Part of a small language model's weights: RMSNorm before each block.
Each number is 128 + 24 x the weight over its row's rms, rounded and kept within 0 to 255. Layers, rows and columns count from 0. Numbers have three digits each. The size before them is the row's rms in percent of the matrix's.

# layer 4 attention key, 96x96, rms 0.19, rows 40-80, columns 0-95
084:117137122150152174122169126098137155119103175161130106204146133139159119083138171119111146138110136132181144110151172131110142162126133153106154138115098136128137107106144127111132170123155131132127115131091087107106121136165158133163149118108158142149137120131180117150172116113126112108
075:127211140082141137152130118129130150122141135100089122147093106150139114137157149141101095079144171143124104153145087140144104165142135130147114108125105115121126081149144132161103127111118158113162078144103143092121092111146160114136112162103156111139159153111149105137157099122120138120
093:117096134116137118114144103101084094099120072140141131093099152101157116084087119127144125129146101160114129152137140132137126146104112120140138105166165116096098142127098144098189099136140131158090179158171132147138158127134127107107150133137124137143132119161126117142126112194136118084
081:155128175146148123131120136131174112078151111111144164142109139143178135114139141133146084131127122118131158108125131171141111132111080138127119150108120113118130096122123144123159102104135165168119146101127118103145098077144109175123061101148114128084105158147120132165105099156116138090
109:146102088105128132117112152147128114119155101115110155117096096168109160109085104124137119123125142111108123125139141104102175120124160131116123136152141111101107148139116138077098102175093149152122160142128133095205137141118134140120178114125127133139130063134114147117178180139137130136
096:124138128102117115121103144124130141120133073078130150124116103171093139124127132086145091106153171119114139129131151163114112107151123142165121166147129141105147140177101105117098114130133146122128143103135146068177157171115108175144171131143119111103137107146117092140147112133167176140
109:133117117106128104140135096128140115121090166132147141116128097130121133103106133144155106117079138092127152176127091153148104126151096092108143133131074178146129081117142096118121101085112115087080110118127093152129100123112100093134144134129127114145125151124158093102082113164096115095
111:134120062139120147138118138122114087110149091116142129127108141136108164117104128178157144138170119137143106158141094143118162102106124106109127139113100079104135127119149183102184086129144079125143147162128124156113120083145114146103159126160106142157111115169119129107125135154145153110
110:170152117123148134161141125145108157121145151127124114152132163158123108145165156157176130130147135149120115099103118106123108153128107142110153103115124151172136118130177114152116154111133110140138080161099138116078133138131135153165104154095146137111086133102065148129115116075079115156
073:082158168164158118139136124156145152098132108137143105161111119124149137092111082088136122106140108145145167107113148131161063129119091109108162168129119135161162111096141113143125117085150167163104145107106153097143164143148134108112151140121125162107114144146152132160113102116113132099
097:113151111132115104085080146125134138153127124092183106120169078133133136140143136125101150091111166183148101112097130094125106174110108104116128084163112081150132087106094136133120144138166133122130103132079115115110111132113145119098135109102146113091131135108105116129168134144120151124
089:135162120156172134148105076131134118167064144123149148159140147111123137142161133102115119168116082099140159104094149126111107154125112126100168122120137086136130130123116125143144156095122125102090111102091099110111100160152154135135104142096136157125141144103190145122157155113098109127
103:134144109144150115148049183129117135147144182099113148097144139105180140095131098136134142098111130113082110140153117135160108141123149138124119174149100133098128095121114140133117077093137152121099127124126128175075086106159130136144121143128124126111097131111136118149136131145110104166
097:152109095133155106112126172113094131133156110057133166125127118131128154127105162119148154122144134174104108118093142116096130119178120097168147128081130155128148145115080123114118149131146159164146149147156116153131106148128153150141121096130177115136143080142112130114116127175130105089
096:159086128132117123106096145136142116127122093161124153124183071128119105116103126146154120131116087159101124102094108152116082115076113117158124129124141128131107113137092139136057125139097117133157160091105155091111120131116093125110101159153123119111145120143151115095155124165143103158
087:103109101133119105147142092139118114155091090093077127150147173126119137111143128090155148130108106148127143122144095090114157119160150120148113139130117113156159131109161184108140135139131134092170132142157128116147142151195124108146127174096102130118108159152113123137130073125160095134
095:083133126157119108118159140161104127127151107129098127123135169081150091131106155092122131124124117096150132161098141136112133118138149173129088129171125117124122134104142175146131125109142109189123141156106111078098110128142127101119152101142148133152106126182085121124154146095137191135
111:122149113116135117143150123113130130162135092088127118104168118113127090129081163141154096100112107133124152133132143107142119126101110069146130154110110089101134165127098089118063105140101132131151126173126117129156128117175150185148077153153151130122132095124122146115162125101151124146
089:122142113159157095083170143112138117102115146092142130172136109129136140177143142121153140158121145041141156150149096099123114123116098136156144167105126097128156130132078124134124122125118165162114115074115105131128140108127151101141148111150107104115133147120148085147121089116120118091
090:071079154146084148175121123113126104158090129145098136132142130122172144109081145135172148118161150128125158130121115159122137158100146113122113141153174131105131164121129119098140137103091114115128146144143137173114158098158147123139151143108193134153101141145119144159099094142122137113
107:105138118114141123152109095143140115143140081107149101138108096138104108166145066173114109108107108118101127135097144095084105135136144097139141118091146136083142153108141154142082096119138116184151128113127112155110100096110138137132120139148139124116140140109194080155119124142135102165
091:133133144117163135107099136139097123114128149173145138123149136122125087132115123087149128068092139118107123121132147120064128112121164100093103198094127136145125092154164134130085082143106123136131143151118145096146137127120103127104073093145103163086112130097126125096141133119115129134
094:103095103090113110109130132119127097128119101148124087118091109077139123140117155196130144085114102136153157182090139145159162149106169131112125107160095171146116134126164142130105113085151146139109144129100114155108132144126113141135147146140127095110128117108123173133093109129104171120
092:109111108113143141107114114130163133129118126129119182101136150152121117161133125095126127092126138159113128165099138119087098117112169121147149116136145139132119144124141136104120119155155157120088136110129161124158149129105126152142160110216092162178151121155177166112150128095119084100
119:103149145132122146106146074088119124126095129129087115156150136178116137168109126112169111093138135121160111121137121122140151098117088072153143112137122123169127161140139155119144088143098130091164101098127137134122127114122109071134128101157080134138122080114132133129188123122141124160
106:112153094148084162123136129107121122122081091089113130121154116171112096117103112121139117131112122129083163147098144103092162101113101115145093101121176133109147121151128118134105091132090149093125101143127135166122126085121065115150156140132117104160111120118135086157117094122145142099
095:131152149116135106161124163098105128073158094148168084112126129120106125122093144113119108115123137144118143099145099186179166095135111150153157117124165142122140125166104124107185090122125161104142133145127133121074094100154133144125119101154127117122126114128085133145127139156122148168
103:134144099134122114124133168153110168094094107147142089131149146101101159085143143107131147167150178102136154118135110149102113159110147155167131139165140112138113094115142116122155111112165110104112143111125155112144109169124143098107073166149117139131082119158108138124157095170117158143
097:137129158168101135153131173109149141099107115102095124105087116187154139147128116154159151121113131141121151107146143129155119103137124110115119146077126134128143114111128140108161119169111096126145138207133134150163147114083083125104153145142133106119129151073120134157095095122161143129
104:185129095154135143134120112147105120118164134144128148116125065110143142105116124150115104093181132159123153144128108103137139112135096152122108095173144141122142109169141111135115105101109216098109120139123128113121113125131139149117161127116143108153150134148098095124185092140159124104
089:156127109098118141126064135147080110138146128133153179142136133108170117134169119105109175137121161131108119136109084150114102134104173150110164145081075128101120137103132116161145134162105106118132117109149107162115123159145140127143150120127116172130118143170112122110137084087110133113
108:118092149122129109142152152083139137155166157134170133172139145084128109152149132111151087170135153143126105125153104138140127137097114111114154097127110129136094100132114093117079139146105106149142136104164167118100149075151122128121092112154131157106128136142115115131168104176158151173
099:138119128149093135095141133104126105089168134112117121118101135156125138098084085121131156122147108135112153144097129120137135122153114083103100129112151120166188127132110124122152115188095126152182138157143105161090154150111118144095124110153139145128084110175116122164134083151138129152
093:104114144139095087155167162143145155149135117138169129102084149116137128141141152145129113115108154132139122143188139179139169077133113126107146168104099129133106133133137130120127091114134141177150138086155158129108115097118109144142127110151104117186127079110117140167168122120153135126
108:146140121182156122068125118138095096179154111146076172138149136128166117111128134153124102114163146116118142127139095064111115160118146113123140125160123158151139129103118140108174112098146145130134153132135103129137132182139167135117087116153149150134114131163155103103149148132119115100
102:124130158094146114150144130183114148149138113164138121165048123120130126134118155137083135111087140164138124107098150137090132109114114142142153147122119177075070181138125138133090101136119123100106108114115125081156139105135142141165154105122142127109142119136145156133113138134106142109
108:138073108149094125173140182144118115099158150144142114144097157125136113139105152143141137109166120139112135117139171151101128076150117092131130133120123134138112089107085129109170128105161121129112123139142135137134135137092113133109163099161084093116140086104159128109166133133110194128
117:111165119108115122152163186098142110130167114143114127123098171146135124198118112151098125129096107167116105100101158145146136124125099124114173085168112122148136141157114128139105149157156151129096121120127117124107144082097106142122107096141096121134142083134147174123131119154160143152
111:137099175100106120116110129121135136115076128123161118129137148135131122099116115130122130152124155117069148171119132177121135100136185131104136155124120085157127150116143146125119124196140070114096139094152147137123083152132119082108102140109110113142125104110116104117133132166102167155
113:148134135092132126134095152143114165156089149150130140131095088108145123166141160149107110085068134137101134094141115114114098181107137119084189147159138110146147153119136147119106146083130098103129143139141141101164117149123131142133143128099162138161128117104141144131093164113096102105
096:134121114117126178113111081171135083129084190085094159151128127117147148135123117133134183145143125146107121178139134103137174132124148087162090113180084111140130087153155131123130122134108120100104113154118147135093134147098121130153114117140114154106146148137156108131137125104143127130
# layer 4 attention query, 96x96, rms 0.193, rows 41-80, columns 0-95
093:128125144169125120155115151107144105099108104166121135069127093071134105139147124142135113084161108106111111112142114121138084151094128166140104117131136109139094085112159141134104125112091173156146113170118095179171140100131111085141148107161116124134098105101135138139121128144108127142
086:129111120102137155113117129114146143113141144156089103149144158155132127145155080102109083163114148145133145167146143122112120125140145073084125167121100129146124144114122114135105173115143127136150124112159141152074117118102153142094101131059156160161153155141103103149124086090120146115
111:140121137107129145134133134131121145116156137133160110107164193166115149154162131174121126146143169110147164158104136108162144093153139077157092119150106128141097126135146125168081152096138123110145126142138156095148105115134091104086159139095139101137142138110099170082148111114122139130
081:132170128134129138110154139111122119138109127168130112168191143105156111140122135128148106134127157107105144153144191144148099157131153150146176179056145089134171115105096103146139147143116173137113140123124104154105112163115134182155104117117117122131142141137148126146139110156118133129
109:153109113088106137094129100127119117109123123133113136139158156116080149111106140184074102130151134126125151158075133124162125109122079080115157133074122152146118139158160113195133121132153082123129134100149159138089120135135119133121100121129134109130166137116097153121142155148124096117
111:161103128129135132125139143164111154113140145138157088117138126091139135122145080107110194155112137140112120180120118139105134132144073119140102103160126148108119117127138104121111104109132157117174103134135076139107110130096111111136131118109109151128139129074166103095153203111139156134
093:120150118132115122150130132118127134097149088110138135125131133133139099138110115092138121127100170100108142093158147088150135143120157145129108104115108066151112143109115067143096142076106082094145140121124120155134075126140151158136159163090140150139132147131171100133147105137134064148
085:174125139136101127138145105137153134121180135149149138126091169145122116106146110123191139149158133131141122146122141110099140165144166112133084098125083167137110152115135082115115135123089175143152124103099155129107075146116093139129074134142120080079121125123128119101134133123146135143
104:122140151159142096182125130126126128109141107122148138099121085131132115163147136090143120157063113131126054080148110128123110124127094155139121155142136109097116087093153131120122120096117095125158081158098087099158164113130131108124132122100101121111106130109124137157173096130120134133
092:120139138111110131093131170100120110107130088127121118161092112152088090153175107150125148103137135129151132123104110123114106115179165146131156135178131160133105127112116132166129105137124060083106137136145132093084124125144159140080142122123120140147154129158106096131116078115124101103
096:142180119156137127153130133094106135133120151145120091123120053086149115098098132107114177128126187124124137139176157134157111139117152127132118152118118132152107112102127142103126129111174139127129129164123099142132140093085129090164135149133133131188129118155132111168087152137126142100
105:114129103099097126090135176144153118118093103124136183116098155121148152117131142109151144137111115177141145130175120198155086118117130106155118168126134124143116087139125150134129137098149154108122130152136123142145135111134130154147126126103111150082121152090148121144108105092157200119
104:092132115129143147070126132135140132130150148104127134123122161154195093121178063139169142139127120145133099099155114133162119161116176141142133112163115147117122153119154141152091129156087141112104117161142100138128122152132160073145098139150112128121125141140090096157117147105107111135
091:120113115114114138142093146147118090150105165129066132104160150136127139123170137187086130135148124105129147159126116184145137098129113096098134111164081108106115140101130153114109125097101169120111119120131146121122140103089149079133148125106095150142149110128120184109109087145112132120
093:121182109108116161174123146129155186092098125129128138169066135136164140124102098114138109095109121150091115160135142150133132162085144152171116098136104088123131161134126133109141120085142130141124147115104128157087123129131123144160104136137119147110094132111124170123134153102139173154
109:175137132134165162161145100146122121123100165159141197114115163130124119118112114106157159146120175148120117133157140105136177119154136125152150114128123146129085124119132124149150149089129103089173091153141172144122120114176103149130140124126097087104122109108106160133159102142110123101
107:121100154120125143135105146162163118120121128102130170131136090100126073095114112161124159110113185116104156123080159137153100166145079127129093111147131108106144133125130139136076132111144128124057119167071145143128125126084120121117141106137151121117149096098104112120117122146132124136
090:092116103119144162099138113124095147160126135132124164153070107113168147125120115125140134074120142116170128135138154148080087153145101131137103131143148171134147166143159174111126106129121115128124130184142120138152132165154128131127126121102137070174128184108141133108100141124116125101
103:160134160125148113137121099114140165116123109116128121149185177111136147159116161125151152148133164138104141162134133099118137143088118153113125134138142133164138155138110160154110099109130159156164143076095130070091069130106135168141114120117136142106147109110082106129092136130128138089
095:117098128120093112091082152112142119136099090114110135074151128131124177154149121159082115136060093135126121170112127144143160129141126155137097104140149116117130157124134124086186144120090120118140137170148121113104082113125121130129130111103108113119140137100143116172131083162116116130
091:149114130101132139142109150146136101168095129138118136103126100119101107113164164144121126104102126123138107127087137113152119105136088104132081138114086100138081107172112139163116118143139210127111113126062127088131151131138115090128124149143137141136102126082170159135157110130151128130
102:142137168146137151145146101114112119085083107132118131148165164117121140104148127105137185156138145150082116103109128132123090137129121185104172121084113149153161108126161118143132171099151133153135131128160169145155130090098172139091116122120119140151158134127163095131110118110142098135
101:088147112133150097125108131112099128159121146158092121145129125065160110120132156132105119080111126116107114128130158117162088143128123116179124156145105104106095102112096104117128129122086146142124123133152082203160177122141147134129103153112158164108099128126145105164130129160123122130
120:124133119170121126138115120134166165161129108155158073107114133112153128128110080100160085145135158152132128153162113142125158127144175153131125114119123108138156171109122086110127115133135103129152131105182108134078123164175104124137124121174145143152111168137104132113143133105178098140
113:162112099134160127129091110127134129143131106134104101082114135101154098129135139136139083151168143140129148096168100141135130149120111121084166104156112058163161116133149101094116153131124141126126114134143105122141173112103173158116133152155091157099120161153120150104122156166118098154
091:174136132127086132116116117138157155135079107130153144107147102116172132110152103135086144130139158122110130104143131127121114151121068107108120111115116132183094129130095092129162114116143063181158108140146169130160152158119113132106111126102102149118131176123169152128143106121139142120
104:118120112096108148160117120124092128142106142150091141121113113121141124091086116139124107139145124147123142135077152122147138086138120110168124114165151108160162121116161174132128170095112118095089123170130127101148152134084153109152150138170156148146092085111168153134099141176139149121
098:120149091150134100125138117122137160145111118159156107119149120107132140133143086125108162152135133161096149143170089097133131159143158127127114179111112151097102087098105115095138112134143151074155139104156130139099108180147073146116132124129099114098136174120131111124146157086130141088
092:144145173150147131118108103131148153149142161146144086121127139137145115150155096052137105166116125169114100132154126168112149131140160178146105168126117130163119152116081118162123115166127136138143124121138117111131142108137139157123137099119126137161136161105132148112157117062160083146
102:125103105148139146133138140128113090111120142099155150151111077120111144143124148162155160120121151103128142120115135133097088089138088153174129124121135165122149092140161133121128194098119159116137116115141093138134149107113164113143102142091129098101102110185111173129135104181098113138
098:111164131140127093112127146147112149152119043122117111174170112132161149115162165101111158131115070115129138129135129128126140142122158137149112129089136125149143093118084110126125144117110149124104141102136092157132082133118157172131159125155097147113124132106095154163090122120146172125
101:133096129150159145128139121147157110164095138123125120115129078126128133147168089113113139157096141155095156077133144123146108142100107138121124154086137125152085137134135162102102074115139184122143134172116189149137126161129136153092150102161158142129145146129157119114139135088146105153
100:173145136154111120131074125134161125124111128161131121171160140130116103143124157138089133110161133113120123067139097149119141148173130112103139114154116151117102172140137073145120134127084086103140162148163138088135078147134133147118144105084129159104157149155129128116142147092142120144
106:132119182107153135156163135112101091102109115073141156103108125149101161132149127118157133143126160127095135141113146127126110146147132163147090133144167131106124062116133170126120126117140186137117147145119105152138122075092154128113100111177123142122110098123139177093116155140126133145
095:135108122114165122129147130125125137105160140118128157143133122104146107154148147164171127149150066091138152114134161113126093101114087113117115110152129126119131127147159121147124144140149164132167130136105083154099126146138149100164143149085083110112120088141120104151140086202081127123
101:169114100151143120089090081114096108095126135098085139128144133135090103137094112170103099113144130109100114073112129139157123158145128112104127147148148113111155087126163109117141116118068125156073143103111134095116071123099114121121096091110125128121119120149149131123139120138128118160
113:157151145143143098135135100152144126126154083121093123113121171116107138109186133130116089126187111104112106104156103143127137105096094136091098133100147149091102159151101118175121115159132093131129151125109135132137136086147156127115138112088169135127168128124114145126098169137143174143
125:119156112129100158138100076134137140134098108109172118150172186165126099133079125094131112139142129140130167071121120123127112164117126142156137164136145102168120155130101076135116127105141117086161166143160173120111133137107107124111120138138132133103124137148151105153108076118140126139
099:146157113118119143106092121128121141132149117121138049171127177145111092132138141098119141157121122118197130134107092144138114090121086117108141115136138126087153092142113120112179137116174159124157126118107145149110121144130110124135130144083070104109115117171106104149144106114129130128
107:144163147148143125160129093142176130126175133095141076130175096111133115152131077076119149124126145160114148119133150114084149150120138158137084124148111148150104142140137092095133109113150092167125144113159135150114112132146081156101144098134143136145132152140114120137112150078139093120
# layer 4 attention value, 96x96, rms 0.181, rows 32-63, columns 0-95
096:116125127133135141133112163158161147150112092145130102129132088173099123134120164128115149127159132099111121152085153161084125164146160127134132127149094142105111120167122119077090123112144150136146071102182133135107161150125131136102178133123186083124104129133113131125129095143132104142
099:145112128103131113129091160137114131147071143122145134143118168131113142151168142180112149104156090112093119132131142116136134125142104144145084126153131132146088136126139150085110160089135155098187108102154119142130167114159121105108082149138087094125119093113160125130115169165119107132
084:094172144152150132130086139135096118115125125134110117106123122135154141094147115133119138145137127130114148097134147152114141117152168138120149123086152153164075136100138084147161102154108100127131103117119093136074149137133112106137183143075131151148140162116147130095114120180075111169
093:105133097137102140101125153118113155122119172130113107136146105142121177127102105173132113115107084087160099145150087133179112098130168152155137122158149115129161168132114181109151111140138097115135139118146180093122148105128105114129099126159146116109106172184122124145109130110125140138
096:179102155127122122133088120098129096123118141112116173166156121114122168125098132100119109101120143195124111113131156106166123111157173117131155148141161136131094122144092100120115109161149165105164109116116122132127134075143119157129131160113147117124112102071168133153171134133125130108
103:110132049126148122154109135147147112175164119117164135093102110105084127139111142117087136115174118135078131164121083080119123123112139142155138159161148102144109199130128095135106122134111155145153126136113138157143138104138123141128092150144147147163115105155143102120124143123119134114
107:133097127116077100120113146116125071092135106136092103167182083096117169133129093153118142146128119082112123131133118121140114146118087171141119132181137147154130138129126157152081094116141157154151156110122118111128107100084127112138156080123091148107117136123122122160139101136114136126
083:163115127141143115114156107112112143158122143159102089108131114122118104128102134136119089154152164108120181121148123140170123116132126128122131134144137128177120111149145166118149160106097140105156126153129180156104079124091133131127152153088141151164115102147168043142128117117109118108
094:107111124112148136166189117115130090138146113116154089159124158079113108151140111151171117135132130122128110158137160101165115160155125116114164098088186130084105113112113115170107112097121112144151124122113138126161112095147116138125141103123147133118151113150126147118147151165151069164
092:072097102165146104137111155113100153130128128202139114127139162139147066121157101145123128126137152162128104163169079147112121118096089126105145131129156110118123129150117120081137114147154107144127093143100085145132146097145096112123122113136145100135108122135116120158127148120071138148
105:120157159118163106148104129149126139152157070138099138133125110146114184095150153153115109149128116144133082143107149121178168118140138134129137132123110109155128140131129163089128126149109112182126114154140169133121132075168112186108100150112124075142103101141146132121129166147142131137
091:147107113128123141150143067114159149109126138097123127141148151144135087158162132144105123092182125136168138161119110106137123106135158113145092097154147128159087135132127181122120138131156132135127141078107120151092140133109075117151105148141113158188158112178130120144124099136102140117
094:120126144086141123129153120160126113109103144193085128112118159120131115174088121140132119189150144092105113146122112146120142069121131064127082154137111120139124143119114134109136132108143120092176129107090092131135082122144120164133139168132157115129108133146080131132119097142136143131
091:095135119120084121104174120128147115157080125115095089109131106133201108132118149113101098117183084119135134107135160102169120145126116097129063132122134146145103083158127093123131133141132135068144138105099144154137095093119138111149109112102128111143122135158128134109112128120119115120
106:131102104128091133142108120150114155140148155096141130174165145104110129134192108118119136098155167124110147110157131145182145073129159091130126111132132121133182140122128141140135107105083084158140097112156137111117117123154127172127112144179149150127119127106155119152151076119114136139
090:118152124155104113137110128119138168132088145141141129133131107148104118078112153146116075122110170168140104153130129113106121144111112119143157196111111072107072129080122125133124132114148141137140137116115147109139153097091111096109121146100150128113136103086119146110157094157145185127
103:128123088133138141129156123095089152133115136105144120121127149146086178113164131106147153132156187113151147090155137129131146116101115117099184153122192157127118164122137113139087108107163158131142115133154089083131102100128142122138110159073106132142162125087126116123124108131124114129
107:069146081114136129140138144148125121171104132129138111130067072184122184135168154163117140097127131147147135137143104135150123104118161126147084144123121126118134100117139123107113145157100121156116104129135141100120152114134153139092122114116121115125122054095112094126136142119111093156
112:106112161110113140090152151136159128137090172150089137064148150113106101096141094103138096126133131168150140091123143153176112153139123139124138161131110138166152164128142138148095104119174119143132092107126101112103142114121091132116177099140104152139107099099139096150120129137143137091
092:073155145132117099112138146137133132163122120127153111163139159117099114110139125124106119103128125123137115108172078185137127161133144119170139179182156128142140113113110145128122179164142121130117117159126121130188141114100084086097154099138092127120123167126157127132141138109144154152
097:112144155142087091129135149120145098133130175113134094111111146171143125102126137135077169106134156097129138135115127181121126162109159134095121159118126088130184127145120133128127133140126165157085155109089131180145152097105135092130147095140118140127113111188130111102136158104142125138
106:102128125104123140122128081128137077135117161144151127174113120158110103125126140135130140083123140090131108130107127184097133128101166128095157112132129139122115119124133177097170083128104118110105122144085144138117154135109123070099123136147129176077108096138103122140068108128138132108
096:141163076106116093076121116140135164135183142108151075100122127110127165108123101148116159107156114128098118178084146125121097128103120150105111119104150137141112129129085131119155157119113165165121143106087121140136127130131165156132115141134095139133114111112145145082140151149132073144
105:108109133156136137113134114100134129107150135125111123164160126112142096097135130165167122144095126137136108128080186064161145128174083153111134141132148118139167128142092123157107178121149119108118085147164097117140144124140130116113095121103143153124159115116138153150121134123130108201
100:104132139109073172108099103111130122138120134125178118152115114138097080113148129131117138114105129126147144129099183087159099148137149159137158128157126091107115102155156137138107161133092133104137120150145095109107188114159112109167148128112118164104115152146094126145134171119148107164
103:155126148110118105109157115116102129146111125124156145167121122131143094125114166143138127128152148148098127172142139127159119136160148144121151155155174076104103099137131164121106110126118130153154137137176087165088155185163163154106115180140145112135125128105154151147157128180125147122
095:122116120109124126160125192095125157097114087106199126091143133149102122161130088154110105162124124110142117154135143135124145136116126119103137060150144111153129162121142144125139096139151157122140126149114150132118171130084121134103146105132163185127151150133147146123165129104077126134
098:116146126137133158145116146080121126106156101124136110154118128127150162136145158161118113132146081169127110153102092106123170115125106088116135112124112104145123144135141134101164194123121152088107117112123125150052148148161136145131111139098124076127154147123076176111111146124112114127
097:103165119175134126118156116104122153162129146084124161153149132153131143110116082148152127107155087113146130179140160113159149156094156167140150109136142120137183174127138120137095127117126123183113133149141110123152136119106138123138104105126094120138124136104105122132191106171098158112
091:090146139146117138085132120140122119111163123116118176116143134143136142092149116144085101108153164124134119119123119104097125156119172129101117100127132151129140141138169164135182080108155156114089162123141139163129066103134135134134149142118101134094085091124115091143071143122115132155
102:113073135120125104123124148155095144142145138093079129146129125129133163083127123121169150098120121124150166149143138124079121106176140094133117107143111141132147140150171116140176062119130148119110113147127138105080130111134117097122140082125083158143146129147112080103103111123120164119
107:105131131137130105079131089171170106149143114191176133127123129112141139136113137132161163163128148122141121130098163113102130114100206166116157133097105140145138116114126140140087116110152161185137117141143106140143121064133144126102164153137130129108126146128134130121108092129135116136
# layer 4 attention output (transposed), 96x96, rms 0.16, rows 32-63, columns 0-95
099:124117151088104137146123101130118166130108141162132131119109100168150108150085111097144146158111169101099126143126141179129127117121134151113152094133116110099165109108148146152157095106101115111154152145137104144083096126103135131056115120127116130110150139129135108118107088130050136141
084:148099096128175100147155085135133149148137120150119091099141082114143127135111164158127151115112128104115133133158158150081115102130133106097099149115115097148126117137153146097131122079091163142181120152155117115133124119118119127112113127134095161094159070175137129132106120131093084127
089:100150152165142089161111090179132144110135150165115136146156129135175121136086149102161102122158121143105103130139138153124090132149130172127145155097130079138188117114134124143111100121127152137134125101076118129163145165180101150164118148145142121106124110093130108135140106104132123134
087:098109147100121155116118107126134079150152106149153138069121142075088101136131120147164131111140111182143121152109120099092132103143132160119163143143133099160135135139151126107152124147158141153126124099122132138087110135115105095128078107155128104094163114111122135168125137156120063147
097:134150124115152112079188111138136125137122141187106118128101152103105104173166115107135134119101164139127140117146159105112130154082097153170132191120127143129108121153128102129122123131105153082137123150165104099163115152171141153115128083149100117126120139137134122157150144160128154106
112:145154119135139113126129118081097160133130108124123128137089105159089137119135142130130125157088130092185125125132077095104133096122093125120165144102110185105158131132130150109131150107138092143160092092151121125149137169139104094125128154164099104108112113166161161145143143107107156166
106:108100114123176107138111103141161108142176117097126113101155113092151132094140094124094113113125142126100140153141107136123103105115097119155121109184126128100143180141144091098133076105142132154122133102101152142114132146113127113114113127148113147145169124117152081116117186169148173109
089:071181145157141106080093122135132145158152117153125131160117118139091120123156133113081098144106138141142132112171136160149140102149128117139101140153133105126172107170165117101125165131133110127112153111137162111122093119135119118145167133113113115114121169176131103182105104107088116123
093:163114149200135146143158111127131118141124148127156092121143148123141151165150186110112155073090132130100142102127115104109160117135115107131128124119125122118138095148111144116161159088152112137119122168110084142125149139116160113153158105143137094111139141082091121082157158138119161100
096:156139151108128144085111100132194125108120142120124130095130121128089134146103116141130131158154170093127105141085108159120092142124116077130104101143145130124166143129118159102143124094155136125120130068098113136123138153117094112134150151155112100145099067142102082126128161097154110149
095:129140151134139129111143086151118131102119143174102131138175077116125131125143132140133110148163151092156084114111081139131134122108147115104108114113122100164125135112162111125112120138130138154152102132152139167140084085153102141160094103212088140125141167118169130118130128105108126148
090:084140124126129145120159162119131117140101140157126092114111099135105140136133120163132155073099127121142136080160138164093093144126137130134145153101066122133126172126133174126147138140168117175128126114149119098110128134150131138088157126120112087209118109154116142139139093108118116125
095:101138126091135144110118123086112094162132099095151134138121076139110134128139179130138087081152152155119126140138101169126107158117141137080143133140103086130146116130168154107074168128111153140128107153138105158146145147132141155125156128127144111153109140157134154164082140162108142087
091:123173093168172151124109099115125155161112145122127145147080124128139127135131107123170147062136112129108124130162123165151140128106115104131123150120132078121151153128068131091161148117115132133120177085121149157153088118123177136116107127118153136138149155152135148160117134086144136116
102:136152114090105135155112135127081108168126117140141106137123159095091143133124108118119182111163117138106114132163158109076105150106154117163124124148105142152119140152149160140110158166098128120187132172135139100103098153179099122148157115171121120133139109100139115129118140084103123118
091:172116217126123155149172092131179188122119118127139115118122125127134150121135109143148103139116139102123128135151117119130147159124139111111137127087096129139113100099154087135134140087102132119110121084135110110092111155171109116127094126092139130136107104128125130140058158132141134152
105:128112128145112079140174112116140147119113144144128135145126173110117139173127144167165122162143110106118147139099118146093101099154115107156119112114166124096142116150125123058129138144125141116109124144166154083149119168165142102205134080120139091117115141123139132121126118128122171137
109:158153172145107119125178114102112125171137130149107176115137147125096172150121116139112134163174107118142151155159097154121140098134111108100124127117132141157138113133128140149192139076146119141123163130123166129141111133152124152103065162145090147128132123131157167132121114109112098099
112:133104162152090100114102132139158149136125167146140114163102140160127135170107139121116114084174130151136164161087135118126154106155180134159137099126134127112117147131110121085090115122123112159127150155134164114133091104130098107088106128149102161105110120128136093198126128151113130098
097:151166137144166090116146101136174138091166108108151109126138147136136133106140109141166134145154087131121121138141140132101144125098180115162116114130122129104119132118146159144168165100125150108123153123081119152110191115113101130106090109165130128115133067151152082129136153139142125167
098:140131118149142135096120114121161153095144079125152094142119152143117088056103116091121158124140110165104164085121108174145118090097082137095120115148123128111142133113111124121147094116149110130120168150095170151112136130109122085121108159102148167143118152147124114149130165122125095131
101:101107126102114079113115124101155141098121095128137133117166153114095090106097093167122147102087157141102116153157120109119162159155130120081149115151114125105124102125121156159164108106130114151117143134098105121070106137152134143175103156150160145148137162175120131157136121147127103101
105:147110133145174119123119162088118158138103106127141116117144147097108153119153152121126143104133119127137112121119118161146084086091113147128162113077112134138129097136142151130089105116130162098130148126105140114171081168067117079123084132155123165122157148088108130115120140090162125138
101:147085140111172131122148134161173110105121178146108084140146147085126120160148142074129118147148135128145123108106132131121145105150111116148133131130117129132121095165130103165124124123176141115145094120121164123132143095105112113059133131138147113079136117143101121136119108091158181082
103:149096166135115178126121100139103146107109136142126106138174138118158133083090105160128175141095100159090099137108140111088134095176093112143130156135114106095142166155123090157124126108137117100137156130118099112142159147132130124105091150152142158114139111156072112118136109115123102114
097:096116108101086147097164120138141159105135070151135144168181138115132166122156121113138140111094140115118101146128144124096131113120163149150143153132119118119107084120085112130150119130114139114143079152146102105115082130158108147109180105093115138092143133151106073096133132139120095127
107:107122170112108144160126102139122109081134182085138120168147158127159105108134081134118126133131118116105129118099158165110099126081107124143146138149153206100126123108159121072141141086155119125154125102146094120074142115109139116158135117151136141136149091118122117123125125133118112147
096:156161117123148168137139111146112081123126122125120138135157053122125135129160129135159104165151138129103129103103119130076145133123127121097135101078158118114129100140109168128118106184128144139113104049120125102114108104138167155132104134073102140146110125121145158151130123131108108140
105:153071144141171145091118115148165101145128106097128116115146180135113147166133102128148148164141115117141102173173133136108140091155154132098115117132087154091134167109139098141102117141160105167155136120117159126126090118131146104137135101124116151110134082085137123115169109116156115148
099:125134121149117134138107148110178142155141087141077126088111134179095127142115129131131130068152174122165105114111138118122127105136104096119143133128166100128112144137169102116137104137135144166145145137113155153085170145125122110161109148088113203101134134115087148145138115114136146122
106:065111165157077093135140129148096142141140155132114144148137157108116136100164100134146174113130130187185142081156124130121135145184119150100160120158160144145142150119141150138130096161101147127106125161116125125160135113138143109117159105133111165143117091119142099102110127140127128125
100:165114160115165121123156130116135160133110112132133104150144118129072085184105143164107157116118175148092102168140110142164157096104122153127182109143153114096100127165154113146107110138126121114131125131125122155172110117151090131139139126114140152132166131129150119118114086103162169144